{"num_hidden_layers": 15, "hidden_size": 96, "num_attention_heads": 3, "num_key_value_heads": 3, "head_dim": 32, "intermediate_size": 768, "vocab_size": 8192, "hidden_act": "tanh_gelu", "norm": "layernorm", "norm_place": "pre", "norm_eps": 1e-05, "positions": "learned", "qk_norm": true, "attn_scale": 0.177, "bias": "none", "tie_word_embeddings": false, "parallel_block": false, "init": "normal", "init_std_qkv": 0.051, "init_std_o": 0.0093, "init_std_up": 0.051, "init_std_down": 0.0093, "optimizer": "soap_variant", "learning_rate": 0.013, "lr_mult_qkv": 0.5, "lr_mult_up": 1.19, "beta1": 0.95, "beta2": 0.99, "lr_head": 0.0116, "max_grad_norm": 0.5, "warmup_steps": 117, "schedule": "cos", "final_lr_fraction": 0.1, "batch_tokens": 65536, "max_seq_len": 1024, "doc_mask": false, "train_tokens": 237800000, "max_steps": 3629, "dataset": "wikipedia_en"}
Each number is 500 + 25 x the weight over the matrix's rms, rounded and kept within 0 to 999. Layers, rows and columns count from 0. Numbers have three digits each.

# down: layer 2 MLP down (transposed), 768x96, rms 0.24, rows 342-410, columns 0-95
# up: layer 2 MLP up, 768x96, rms 0.333, rows 343-411, columns 0-95
down342:536480493526501478482513507476458542527481479505465494539494493529484503480488503502506474488497503469508509503472470506505516532470527520489524479479491479501521494499496522500513520473499492499460514501503484513477484449492524502498536532522518491507507490502474481487520498486507516480
up343:476489502537490457512515478544480488498472494526486468490445581513524470533518537474492514495498494476500459522449502505495484483513499471486487512536501491521509468505511495510517455471497499503528477486511514516486503453494523489494499456508462501471528472477454491466548508521489457492
down343:478528510558510523505486506536492476487476496517514476495485511441515494465531552525495554461520484518505443502482518547489502471499505484499498526498485514511526505492491482560494464471522460499525479443470494500472497470480478456518500480502484494522520495504463494482497481533500462526
up344:507455515494568479473509515510456469464480472500494565490466481518504472504520511525543510474495515549518494485481525518508497496485508503490470583464506494504485484526539488478527421507483505511517421514501519465474527466500523538538475488504501498477522497550491471505536454476504538491
down344:492505506556518486516490489528477531496502458487494531522496513499449451501495567545473482483473499529497474526481503548502522476473455473456495558490497522537499527533507511496532437511513511481510452509503487479534504435491502496543505518548510512532505485499499477519511462460535513490
up345:532458503471504527504496521456502465453489528477499544496501524502484512496499482513454508498512478509502534466521503494509448554499431482511501465481531489507525538502487493464528520488511479528483498517477510510496520495469497491534517489509468531456484480494481491492496487517507541505
down345:464490477455493532505508523492495432489517510496509544524514496473453526498529486530488497491549496515485502509542465468536484487528481539520504479474490524519504539503504488502519563528449510548514487531517543519523535459454514517490500490517472490476506493510495504477506494497546527465
up346:514521508506500494518485458488442524516481514500474498508465482496546472529541509511467515533490486499507530532509476513513488538476548479468487529502495478457492485497478484484529502505521534498499529506529527471480439502487498503479506533473502521529515505503495536548521532520507481523
down346:481502502465533525482522472481512465485518525489504490513459494486448514490487530506499482490478455542466500497528521524532518465499513458472515475525474476522545436508486485474527502458471487496523525515490487503478500480481500542515514460503476470480489473487470542473491481555494461517
up347:531490494518440508478440457489500487488500506488518527499517477471495483531503477525512466517510526521465564499497518497458453488483507486461477478490528509477483499513502499481525520489514489487511467499526566517453549484487460508521499504455540510528500491501441531510449474523522538457
down347:523487504447529515432465470487507443497481511495515495495520477480480497538519526535502537555474497522470516545485523472476480501493471490508476496486514521493529518541542482484498514503501504511556459492510509511510543493486518496469488501483539508525480463537480561476477484537542539499
up348:495504503487493476509528499520505480468486521500505466547510521485501522499494492517483556500503523524484509515454497507498493478493500492505494494488520499515513502513476522498468516512543516516508490522524516470511488515519488520524519478531498518487507463537494483513531522495518505491
down348:488503474534487500504497505496488550493504523546482483483457509487523525486513485484485491508518495486499508469493499479502502501484470525495513480499493498502510517497474476467493515506522519480516531488529477494506515494486515456517479484489510481502505480501472511505487504502509494460
up349:504525517487449486500546476475498493510520461507529481520487517455526499513524504540479513484483531506505481456494492538463492499529470512525496516531472495500508514484461499508509514497502499519484510480458467500511499506502494510497530478510468532474504514549478508516471522493510517528
down349:522542531490490490517552469456486468495521452492512497494514522472510484509519502518500534478471549500491484466480503573465485480516448475528457515523496478509541499486450500503478562455516501490523506492465466486512505541495512501481505481506466548508546481547485496491498512492510484520
up350:469503489503499489483491509495502501543489518516455523492462521545460488544517521478501474516516485505510470498493514516482482526517529516495485479527502503526491446483547533520486496489511483487510491496479493496503558541517459485487496538490483503541543541479541529507482442489461504535
down350:477515519457461509540481509478507509475491499496454502513459481513512481496502540503501451466498526449476492490478512503476457486473564512497513521557531519511531518439505522491527513491485488494491503533520475511456483517497511492509485526495514455501534472522502475498508478481474511501
up351:521537466540508476535509500535467436465478504476476538502494505483524470543494471463500515550482525489514541454499538545438510498524508485474540491516508474549488476546488491488457514521471490517529522548488436452486431531517515457535492483550494464497467491504521510499528472526457513542
down351:486528449487493519551476474490483517540503511474495482504504498505496487526502524507510544490505496581540494494521489492514554504454525520504481481489454552511502507493511455468499494456527467500458529508481567533475414474544519518534544566476510487450506553530503504521500507534522493532
up352:471507476515506519507506483506517505492508505509453505525486525517508499533504501499504559505524526478459502504503523480506485521491487482504507498501526510477499473517521520510518510495476510493479496489524520507501491495522494468525539481540504520502512499489469466504497482461514490509
down352:454506457482504524520484508494511485513485509484476487497505512481467504539466522476518515505495507527485517498461528512500520494491525507511490517510517464478512481443534509502482518475481477527522490505563523503496492488516498491492490484500469509529492521503497539527492503514550485497
up353:509501579572546467537437484473460517561463457507520534513437445525481495563479479496515421518472575478467495489521490472491462475514572537502538503485508490515465453481578552532455513513483518429474488510523490542504464490532530552477514557536501526584449533533532531541519486477528462548
down353:563466459462430516489519523554495520485552511447449419483480485457548500479507517438471549484435496457507494497534522577466501494478474464402466558557527537491554485542475469453490499452555440528539495509525522474428521539459525419502516486483548499477469520517492521483516468459403471466
up354:495506533507510484520554507473458524551455491471519496481433464515511508499507446527462475501491504514508484464501516491491496511530492521548522509491473481472495517492506520464487529492524504503524484512524494499472517510499532497458496483489456514460506489532538497540479503458493525490
down354:479542540530489464518554491473443498537455499478508497497438502540494529520513469528454477499506493509508507474493510492483495494535467511539498484508462494500496535507492530491487535512534509495499498525530482514479488501509543516454497471512481501479510490539509488550460506479527528492
up355:522494483505519503497490484471489511513484570483528500468460498467532469553467486520495478496512492487510589522455506465522538481514518474494493527517527496460536467499484488510477476495545510505545494492499481452491487488503509471462530464502475543525514470490476484520500512474462500494
down355:515525461547566505493521491474532462533456549493546541495505477483507503558479528472467474504534481445519561507483550490515511450485431491523457507508507519476523480484514503547445491517527514505557495495471497470499449500468490489475523407533522522516492498551467480493467490509508537486
up356:464513511484471511465466537525494474482541542486447534478499521490437489483511503484501481552459503526497496487473532515477457458529480511506521487504508500520485428473534532514508450534519533461497466503465485503532509483529485502501501506550536532501510521478465511524491472478492532496
down356:498499484493526491518524507474492508516438444510532504501485478484468492482498556482514482444551483510496524464558458437518524541478513524551506491478500502495511565501523472478467551415458451592520510476544523490458459513480489475480497452438472481488523484536519481476453520529540480502
up357:497503488503482501492521510450498509487544473491550478536495507504501514496528494502468483479542479490498508469492512507466451498530499495543514475490499513500499516481484503491456499534487493510512473511474502475527505518493467470512485531507496504450481490491518528521510494523468519496
down357:510523477492477493503507512470478528491530500475520484504491500515503509516535491496475480477509450539502507423507480491481472486560508514535509474507496493478508539496476509480464525521494509500525452546471484499535508525481501463511494534492500502427490519503509540506485526500503507496
up358:508494471465469451428529572481489536513497492470513531533494476501491455477495510482483472465509490499485520512492490520499514522544509494494477500473449526494473470546487498510484465521530511509505503499502462437453538556536496489479499535531494510509498471512545546535479508448495511526
down358:477506457497495545517541512492486466493513513502489520534503505495464528505497563473502492482480518506527455529491483507521522501492519529474527521535505461513520530455520472500527498503501497507510477524513521499508506514478534513497494499490474528507524529503464472479492505495544491504
up359:428479531561530490449527531504536508543477549488484529479487530489466499477482530543523480439509471520548568497457491514544513463548497488514525508536532571499553481479554581515471487519538517506480468483485481511516511487523510485449463496505471533473514528503517480525443454471543509496
down359:453453481559547510527545478499458476513481495489525445489483476490527517491497568520497472484557486476544568504422514472514514487492475526507526512531505498515509524546528495503515475500528473501497496511536489484472485488495469471563547522484491518511473563484518490473454533509521533504
up360:487514515503487480485507509512481494512481487527482519461490501500492488515539510512483497514484488494522525513496490475488488514511488492500497503513531486517492524495512498518513496463520507509523485504497516499465552472526497524502520495509517525475523524532507496502500502524475528504
down360:516506508532485490503511497528502514512495473486507504471499508483490504511540483476532512531515479495516555500502474508492507501478523484507500516494525498506511504467515508525509465447543525482507458502497501510475518454524500492496502482503530479497510472517535496499485506489518517522
up361:481512497531488487540514474494469479519535513488507479491488478472544491531502514516481499487492481505483526476468496518466464486511501482518491548496504495509531520470527533508497516447500469496519495496519508484486513498494512501467493455496520522518500464485491493491534492485522511491
down361:498490523497473506539498484494547499514519526488498499491533483494471523517520534491490484504497499504518482513485498521464490504486528474533483534481473498477497491486557521509504530479516492493523503506503482490509529527513519544489517481513468512521529474481496491497486441450511532494
up362:536488494532474535504497506471504497521473504455470478495492461510495476518509513498516493516480532493480480527479518502502426515492533502500472501493528484483503474505517491468545547494524514452481463459546532507486507504545517554469518531492492505511528513494565459512493493472504481531
down362:520491509466514463506502470516498545529476529519488533520505482520486516528529494541467497492481498524525536490464544502495518461491514457499530520497502512509460476492488484512524485502513486531521541490529511460498471521528501452529482515470530526483460493495525506494507476497511488472
up363:527486468471495454547477470516453505471466498492482517512493500501538510542479474479477514533416519499544514488464473453459488500471474481517506507423546534528509529531513571445527551487537495565517508516524471422499481539501531557462474432506545503478451529486517464513468535515484516492
down363:493493499497473520493470535554490490578513525493533506495509481479508514510520483478527473474455507515552510502488460467474513488500424466479508551520504432523508484492498585481438494555498464498514485508513484468537492555495506514471454491469501545527490540499516567483486565506503480524
up364:542514471493560489518509549479502537495506516424502540490489514519506536460497419540545579489493480514505498532540471505499537510455559463611486551472472483491485484497508496464458505525441480510475525505491473523494555540554501478458492545511494490458511434456537476519550511481464487499
down364:484507475493497481522506517519502495527511533516512512500496480485492491523510497482470529491472506527545493537536493495490488522495498542485537477520502549504507530500496441533466491481485515518541543486496508505499496455468493494503463486497517512490513479528496508470481496518489487473
up365:501482489493514461475529529516469462489471489488486516478485484514501487505496478505497517496492489500496495536505493480520505492510517524520485498483497504505500477509494483506489493469487525497504486516493485497457519522515506530460481514497504467479497477475522503529523477474478520493
down365:512518478497523480496549497542484511481449485471504506505495512516558507512518498515488476506509510473498508507529514522469538494511491502505466484501498511508517506525509494529489513515485506524472497517528506506470516492518518480486476499509546468501515489504524518540491501438460508490
up366:515533593491507411433499426531503451577392438462464495476415548565527422548455504448565492532394449372508453544500553550515506550440499508480424479490428438561463552648492426530504522455564530515510487502556462610493533507502562498498507566543574392472454536518534472528551471483465510530
down366:469475459506490529535493512488501497458525500477512497495523473471470513482520498519483506478542507525495517475499469476491485472515496489472514474503505514452510476416488523506476467480466467507500502505454483454491477487492465500494481460476449532499485458464485501482453496499508472481
up367:444514488491510497480540545492501457492488479526505494469491465500475489496508473485483481522518463436498508504534508500524493503458536510501490520529484452462496497498501532508521470481495523522507487523435502498502532532479490497501506495528498535470491524503491504537494445538471502509
down367:517525499487489549505522484481512488528491510492485515513480462445521472500478534500498490447529528542448472463519496528518499492523474466526445500486504511490500454487455501470499528529470461459518460493544489502498516447495501508488491517482460515503486489494495511524504543477478498520
up368:473527475487483501488498497476477539545481502487487540501494485502494485505473499499524513513524490497479491504467522547492478487526516490513501532518501508484514473487517500456482516504495478520512487490506499488497511518492464479493494492494453522515485458466498496513517560515482491517
down368:500483528553538509493500504532509488483572504463514524487507487495523535519528521538515516504508468495506518506539489492499520483530492522518448499463486490504467521535491489540475510516489514502470479498475510486559489524485513490486507522500508489471528497511499479503516490493481494484
up369:513496493482479503467535520454493506505472490462501496475487527449512492496495507513473518490510478510501527494485551497502467485505528475501523519530508508505509499510482502517512486477522467471516484529482488505501524530537475520490482500513490511483510520497518483517534473517473497531
down369:486479565503479493488470481502511515527499512522502506520483483536530521462526504507517488503452513485489467487508473525470532537505484495523503520473525486495527493498501539493506501499503476528505513477498515495507482537499515494523538517499522470517458509447494532487508511505531522438
up370:490488484512499471497495484512535467458489474519533474534514494531503460514532481493492498470478493438483507476470515505475530523528483504489483480488557434519488525513506479502504515461506510481490469484482533499497491529527486500519528473533513552469506565471494472491483484482521527517
down370:516510509481481514469488496516519494493548521538508494506534477476482494485505493476516516499472507500500467523492488510500465521503491494458519488524515466520490522502481486518531502485497533467512517462481492503533511499523502526507557490494503517471485529509499517509493480522477525503
up371:494481500509535491550566496558442429467520488525474516524534497536503543494514517517516517459490519497550503514504459521494500519505480469484518531479530491458435513490496491504496481524501509487465462542534516479465452519511535501530477505537537514464458495479473499518530477482520530470
down371:523458521474496515524558466498502464462536487511493489441514540521544518508497542504496492457446512530536546490512507529476469466509494473449536523454513481493487484502507461486520497491501520449484476526488513434491483519504542510529467526481523513503516497470479495504482469508506544462
up372:488474466511513476487508520511505511473490496504482506505513496522507501503520518477513465518494512508499495492498523495513508498479500537508507515539489496500492486526541499501473480522510546474518505493487500492477523502523473502508486499498503508479520521496496519533515491496474513515
down372:474522527519557470512484512491485488455486483545499492481482533517509494525514474505469485515506497503495529498480491514533500492532519487483472492477531501530498488514478482522505490493467477480523493525493481525501467511477502477474482514510488491491496474496482520486512495477515475477
up373:521469530478505485497515506478526509492505458465523486513539521485478487497504516469521518475503522487500500507471468479514484515486471503498548524504528472498534500495508495485542520484493498508528486521476501531526512471505459486524497486503507509504470478482502521530497522474513541514
down373:494491525494480505534517478477545491463491498506524501500494519505513516474526461518532528503473481507478513487534539470493457553543476477583469504493512453478506502531481494526467468502509501443536502517499514494476479533511472508516514537492475488512464491460480513479485459485524535532
up374:521479512525515490519487482534489480536475497506491528507494502533497488554464478483489502536512507499463496480513529502522474510472544466460527439503522516547458507497518513501529522531496513474508510493529493527475474497485483486515454503536557457560469544509533537568551472476485518533
down374:459488528470522471514501517479481463494490501491478506488529449529482475451516507504492425489487481520484491536521498528453515477470504495458475515465517477506545489470484494463457464538498474458533488453482479476493470496531469514461534518451484453474484523501515539443463493539463468496
up375:524540480527499500522491484480453520492426538494523526440474490535502508565469492488496488514492509488529524568503525437508508508485499470492500505509526516493476502534490474505513500475523527514496518505484466502501481482522515485508531505497497476519483502503499458509516489484502507487
down375:545455493543493477534462518489458499513423542442491529500476532490481531543489538491518502530483512520509516513520566475549487511520502507489511525507506491504479517518503502516492433492538531480497554473491479523500518484510536483488483508480500469505502507494514460489499494443501496471
up376:525486525501498520535518488515529490495479527484487485506454493550500464560518508499479528500475526502431499477500546476452458570498516515481507508505525489469497440483531527509488588516472526489471515521536498493482466517496515474525527532495467538524525527501536509520498476454513483533
down376:498536530506555505518521505484534539533500529481483506538427514504485493554557494497486478511494527515475511500473550453523449510477513506516483465478524470544472443428565524545497473508472543458499502515524477524510473492527488542535475485512539525551509532487504543512537475468537499489
up377:523487505474528492464523503537504418426484516532456513530538522534509479493525549496498508502503490493534493476490461495533499494531487499487508498498520439512480493540542510537466496500465509506481532536531511550467489461524485452480488495477524533482486530496431479481510471526494494528
down377:535433531466536499528487490551550478445515498510474465512513498515491488503522488502510480525511475486485489487493494497499510519508504493509529474507483483494493522537555506499465461500508508491558566506514493501479483478557463478499515489492470551511491511495447474495482524523466486486
up378:512484511528522482511514495469511526495504523490534509493448518503521486528500529498526510507494483480453483511492576458487452524453495488519471520507512503480487513474529489543513524495473500460503499505478477505526530514502542515487555492563504550461525444497502471524510489507519459543
down378:489520501491515529492483501500487497529517502551505460482519498516510493507503563500483487492467463490510449475486503514467506502465462490536493545501522484468536507529533469511500502517501490534492520522495517508482550532477519525515500479514503493466514528504518477455475500512509465479
up379:496505478520510465473520458500519510493490519521530513502458525506507506524500512495512525503502488495489470508506504531523505502508506499494466521521508493514503476496479460509493508531467542532481526516527495508521495528505508519497516513523466546490522488503486518512517496479490489492
down379:495513487494529492496524477496499524486484522506529491504466532492511508515485499492526506514501510471476487505514488515526535501477503469508493508499479472516499458499518472498489494523468522523473528495524486485509483513516482482477486510503491518501513494508489511525513480498490479478
up380:499502542479530480521530548513504498511475482534486509490439530501477491471513518490499523527493478463514467472511514514499491495494458540509504494500537512498527526527535465479511490486442532482467506491507509548504508480485506519482508514509475448477479518485522487536483550519475511520
down380:517503495508515466504489556516497505491487518477470495467494514570478477501530499498524506521475498461541550509522523483493482504465517518491545516478458507490519481518481471494542488522503487487453490519501505526500487481477514471492509551498506517454493501482534501533497497504513510463
up381:504524450549470493514473451457439502583561465529514524496510447521499458489467476541525485485568517496433477460480520496552516504592531480518559550527485504463532486458443412512513514482465547504493480496424494486566454578551454512468515476491417503528496534456490561498494483427503509493
down381:507485510465531536483489541531544507477499509523485502522495520501497512501497527491502489484471495490531512523515496521476494506445472519501452493502489513530490503534543552493504499491508476476496490513539505519476540483485529497520484519519536521494506486540499467524508516545500506493
up382:476483502498468521492533512509517517503477507495476514443507494488450482500472492543504488504475506503508520525517523477490467482505455489524530511483472526492506458488555562488472492483472517513457443501483523531514479448510488502479482512495497548465508517498497490508479483507468438475
down382:487501496519518480498517485500505445518531512520459497477514511511479527516500484515500515481461537500514555497523503471489497491549480499464510535452510560483483466489539551529482451439517499523475477538464537467549498481468507499512535520518481582524447552504539491461499490501494480484
up383:469508520549499519474480482517477521492471479500472513515499507492504512518486493541458467516511514520531486462533492514537472476556499496493533475539545500530521481488455523477485504479515484515533437487473503479477516500507514480518495493472519479468518536510449520541486472485469493526
down383:480527531553505514518493498483488506497514505474508474462501523510494506537506512524490500469460542556532501444538518505538490447511474498479519481513512480514522455515465516490535484496522477514548457490482500530492519521489536496510519519491515456490496516504430519512526469461499482485
up384:525523486525499479501502494497517495496517473537557483530506458510471472516499458459515501483494545504478460467476505535518517524506495497485503467496500517469482492490478490496536485497523519519472531483491514501546525522538494461488491517495505523521503526511532518526475492498503515495
down384:527514503512484464520465507512520516502532501517508468497479493493512485506509475491509491510503506520516513473528490561494502506500507488488514471506486502466486516513492491487504554487499537506491479472494539496553544516503513481511482497488518523485510505524512532536525474518510527505
up385:487506493534538435496506470471498477500550491521513494517503450509506464476516489499526509467501514479477474441498531515488499539533484554546502479530496480477488510519479485519495535498502549511498495502521506501499501527527520485480485516532507519510501498465475532535469494465470530497
down385:501488485527507450506511503448531486513552483500499505515488445502511471460502495471505484464496507470443457449511531521462519544531452526551499490525503460492481495521483446489505574529466525496472494521534473494513510560496522477482500493516508521477509519466509513524456485469506530535
up386:485503526492483508468479463472510497529486516492523483516498504506499477475488510497493522478493507523510475495520507499510470541487501487504485493522487494496468471509520551514493482513485502502491496493518482511490523495491464495479468537515527495531546504516487482506505499546490503539
down386:494508498473523520499502516486511512498501531449482517489497468489492487519505543508500506498566533505508508537510528489519469493519518487501540482483522498490511477456493497491531526482483516480475472495503513501493475524508508515511477478473510485493482488507515494495507512497511499484
up387:514505501489532526477473497538512435447489488538472547524530498553473516510515511455556527504498491481539510453503504495496518518473507518478504488490548460509489517545544490508501506512470507517510481492528514502480506487507483460523483503501529535485523521481481456526469481503480507510
down387:544486510476530511484500502529494433438501492550484547532523509536489549491534525485529550553504493474537511481508484497513517558475506499497474495477547476502478505556562497481522481505505514530485500489516520499484519486522465470512489478506522527451504485459495471550491473478489513508
up388:507507502469473522492473514514501519491494482513474498515510531512536497528490467508498515498513499508469479484483489562485460496515523500508482516509507487555499487512486502510507536503490522522515466490474509519510516491504463522506504492505494489547518519494500501506492519493505499489
down388:494493500505477494482510500518494528527521509508499505546535503506497513499479535501525522501515504462517503489501507499504489489500507496493484489527463503491514522529508495492524489488509472521504513497517544507494488511496505510529503492516521498482477505497499528468526493509499513498
up389:494460537518538529493510519541462504520502492520405550525493507544575483509494478476460518444460471490544533447439488500505458529481517523506529524537494452509496514527520530519456528484506465512501468534456467465503431520491472440512502522517501499492478446485493508543503497460446492490
down389:435505559504548551487524512569466454529545478497449528495501535535503578531493454475495480494449445506522528510457482495479495528447471529477506425527463525472572502527465565524468487467495502551499436531449467490501451495445488494496478485514481565523536479491490529549497529496447502515
up390:533506520521505480463500500524482562462492503504482484499494526488494495487507507521479506491494488461482487528491528529475483486487492508517472497502508486543519505504488500520484497515496486497502548520509475490467516492507466532452521500517492467544483510513507511515517492472472487523
down390:496472491507495477503506521510498494471507502501465528512493510494497523509496504535526508510477505477502455536491502511498515486512491493489474527503496509500491495495505506491491513499522539498510509510503471514470504497504544509503520502528492504520475489495497478478514487487504529518
up391:491524531507506489495527527515515506483490489510490471513472529499487518504504498523534486477460507471516527484489514549477530493484493504532506466512504525513493463507523526482490477492482490501495513485486516500497476510511514495522468513502460482488499488489508507542497519468498497536
down391:526462531484495540466508537532522482463472487477475506527499507544483481515454505503502514457477541507536516510474518468482524498444478506480504530504503480542505486473549537471534532513479516546491541504519478477452501515479549502522512484485499516467513480486508474509494449463463481487
up392:488528531527508461506492487489522483466464426528494471488518457513499491518454467500496502537496490503484470500519478478530548513514488505498569522480500510499495495525500511475479466502542491529486505520537467480465486520517510503491523532500529471488481514525524493545504474471460519518
down392:497521496490524508504514488492519500479528478486498474448484478505502529485458540473493532521528478533484481472505497470509497456487492573479513545511481522511543529519542535448459506529525507483506497512567515462507487504488513505485518501479537509491502517500477492511530468514476517551
up393:509499483484454508499504484482518520503507478522480490501532484475488510488486498474541509515488541514499490475493481476478480527477468480521513522478495495486482511494510531515506499503496495519488492489503492521518527465497488506475508504504527531522514501506478452494483513505475459500
down393:516522484492489509496475480487516524510477492481488516522495475474475494485480481485535522515484512539517501475507463514469481505498495511518478500501481510465495510465515507498504496479523506548502491508488480521526533437496462514533485471508502530478504511511478445516487521501469459503
up394:501507510502500501506482511496522501474499522547510508496542515514491473509523528517517477485536445485452517486505514488468515503551496471462503530500555487534511500456522476490502476499469510484473500498479490499486499535488487492470513500514489564501487501442488505496482505535509472516
down394:490527518499495477528501522475526503513529534489509483491537529499492469525514527509497472463528426482473548536533520466503513493542513495468507513505552492497493500470516471499491474485478515498501486498495497495483488510505468518482487520512485586532486510452515495478493473518477451518
up395:483512546475492476493548493446496488543483461511517502501463491519496517451530485489451514451490553524513445484516491520513482476483499507522492480529531494510470425505491572517456479496524482469539480492468462504453559500511497480491487532495506508490560514581498500522503466526483542501
down395:471435524434457532465510486459501470485456511503541455507483489518493529492543474513460477457488546497519474451421461422514446501468500491515503492563519447481546494501513578507527477489435479435500504496503497534461460516556491539492453480505494513495489527543495507554572501477520564484
up396:563457500521513503527576546493486540561548514463481481527519496464504461511490518564513545449461543504428573494572495462498442477533430468542524534429506532413588432584486486474481557525490528437517448491549499520486470448508513597508554593580485466519424413527503512494513585566492477520
down396:463505487488512527492487490490521475484492486539522532488507496486494530510517508473501465522542484487526462513487530508515528542477509518473492498548508492522463570499513490533481461513498470495516542489520497504530538513493505473516504470462502540483538544521513496524516470451504498518
up397:465542516510472487508515458469508495539457518464493530521488487472543485526482480524486504479559468502482501513495472514500497497516498496527473517493501525474519511530511459459485550506508515544528538520509474487446492521488479515555501513501516487498471518511470486526503491437459559491
down397:514506500534505520554525468496488502528518464513499515494452501519486523511487518564519498497520495477506527511510478492560497507501481539543527519509514477478495528485519452480468515486499486489522566490526539489487510501527511486501530526461465527500509532495468461481471491499493500498
up398:507504464538494492506508507487499513478509488523524482521504484506489491516501483536531471478462517511495493491495481482465511556511477499525529511495507499457497517482532516505526505534517490509488496502523485496500510515510526517472469499523539518503516507459467496507485505505485499490
down398:498487507519474457504505474472506494483490493494505471487488477506482501500504483522517479487469499491476483488517497473469485541512506499500499519503475501496451495459551491516511491513502471520485475494515488502513496503494510497488474488515518534510509505461525491501495468507476514497
up399:510499497488495547460485537492528513533501489457497485521499498468490463503528497477511540472525478509491543476471497491465495505501522451485508499475498515448499521520497478482503508509522498502482456503493483471508509489505479486497511540531480512499487442489494508521504506508503477531
down399:546520492488472551470515544503540493473514505485512486493481502510534472474520504479513519498518485536457524467492527478453543494505469467487505526496493511481507510519491508488501519491498437499482443510506477514489527497477489518479492499484481526464489469441485495506537518519529491520
up400:459507491466500476514508488489543545452514495477506440503453539487496502571491513444468471500447502502533512461498469505434499519497485501510489495501499458534514521463506569493480516543505479508523505511518452482514521471476487462510527522520495539496524544503474477530541500509469457510
down400:520501488446522528529510520511523553501511482508500480494466474472481496508533517511516503454508511492468516463481519501488510512494496533481510540512508515487537546521528539497461516485493477472539450505526501503501500470487559488524513523510505497522462493478502492512518518491481474453
up401:502491521493477556510461506512540476494486474489509544501539470490483504547485519459494518546526516490514523493497519503465463494534494510445498504493531513535470533499539515473508544480531490545508469500475512497529482454509454481497529489469496575491524497502459487501474500542485492501
down401:510501506504503512528444495495500440530454475508487526493521506494462494573510502435512531544543514493518516527528496491468466532520533515474456504469535512487488554485520493460461551480522481522503470475486530466540500474431433491504489465500502570499526529514477481507483498531488476503
up402:500464513524510491468516519521502527499504470529511505488459488490511536514516493474514496537479516475522506475550513495467497501471491510513500532530464454488484482456543503543506499515487518528461497483551472497517493541502521556476516524515492492502491503555491466533536516512470487469
down402:502487511519491519511539586479512482506558543487497480487459477493509487497493516529520545500505488487522482497553490504548494506509516520473493536545551471484509509481444498476506542521480440519506527520514511526488497548495443477500497515464461493542453475517502509480535524522506531497
up403:494497493479507498468482481482533518510488451512498499503520512502475507493520505508540517528513488503503491508505538491485492532497506479474510466531490490490443494477549509496508493502534513493478443492475511522543519479522477488485477510486488506483528514514516514540490471535484488517
down403:510507494513541507467499516484517478530462500535527424480521522497515541514479493502524492504499461482512486476453543497453494505546493499441497452535509470484489493486510501547495497473544499477535539503463505496548480511498486499530504534503483484458491507499504537498532482551456467519
up404:508495549527507491458486495499474554451504514512490508540475521459513513523528479535485487532511485482522505518486479488475512512522501492488528506537497511488466517528503493501476530540527486534510500500522480477454485543482501533512534495520472496541502481482528535519516492500445526510
down404:505492496486517490467443495538438519494510521512537484518500472503497529546505498448528496542507501504499454514485504503496491466464475496495545498524493495471491468505513500523485528509512510485497554447483491517546500515484488551505540480496477527493489502482472542452498459517461496523
up405:539514551526469514502463503495526480457455429511510538520500490475583474525501476472452459537420505448472516536514487486506536480509530447512557522502488479481454495566569472492452482487484477541499537512498429447491442501543483480529511520525478537538475498519467516520569517466449456472
down405:442458516546476512456483505507522475464525506461463468486509494519529542439473510559461545540485488495453468467477505553530519478516577552481537508488520561494459500512553462490492552420480505500531544506530549481538505509539566496496540503464466477479518492471499420462525489476505490473
up406:499478524509480482465499463468547507433470438514505467519533497497482499518499527461492488481463533511544504479501506499459482477506466528528491459544533514461451467505527575523477485488493486482534483467514479506472521502489497503537504535488504533531499518530478501517488487543492511518
down406:530491502498444531474508477508520471492446475474504484503501528480469549506540560470489518454515580485559503508495491513523508519512498449473547466533548514517500471463499547489508503471463464502533538525449516522429543504486520549533494504477480509497477507478479512542535516485468572504
up407:517482518489516498482469558535485484479490513517491539492537516476475510478435488533489499472537543488534503501513448483508470526507510461549509500529486549515489453507494465491435468544497551508464553519482461512495474550478469523490529531484554525477484503502500529493573477459482505491
down407:476534451500506503522489509500514523511492487557502496492522480494481496492463441493522481517499464515506473474527488487482512499457534529538471512501484515514535479531489529538531500540468513476519453488490540540516481496548466507518533508480459519520480498474520509489481456484556489496
up408:452456497480519505519538542507499491561504513519490506510512496500508469456520496468525529471491479483482533485485521469533540556496455494514535517504487535513516480473536518506531461455493484473472446481452496507470553528554494506477504477528498505523514535510500520556554480528488509494
down408:531510526523508497452512543424551476488519497519478467491515493466497546521476537558520478539484503521524462527484490556509472462506539487490496502511541471514489519546512486471511512546520498495532544479472509494477510536423500509474489503519526503480451488484449492450442504474493509492
up409:492575483466560503457521520534527517496522438457476481589475484558476435501496491496537508464460470474477482405455523543470541477484481489546556499590510481523503523496488458562515462544464540597486528532489496487524499560486513443467494491558536469471464497453458476541492478481518499510
down409:485524525488515529517510496509452519526519516412478485538528451506475510499506525507499491518478501538526493523527485530518484458480528528453528517532492561539512482475471453520563459512487556512465501496523512515473504474472544462436534490541521482528478501525460468469480492545530500465
up410:508509512539477473516535492481509531479511522522518443505507535478498454539493492535512483459468458449496600520466476477473492509515529507469529509506495505520492449480466518454482486529541525500504518526472488450478478499512504470500535526507525511523516485526517497512526515535468483536
down410:494528470489516466524551524519521521534503454528507534488520523472464500512474497529478481492474484415469539519457479456505474510514521509498473483542485462478553509475466481429550480511522558528532492491458440524463470492527519405485509499511531467508560505551442482530451507518467472496
up411:488489500490495499469625511500547515507455437511498452529456501492472499455506530451537494452454547459536499486502490515438498476480495528549535506522470480436512480509549512559501500483497511488521521515500460542496514519522502514528499481500514488486486501521534458570485484542493492522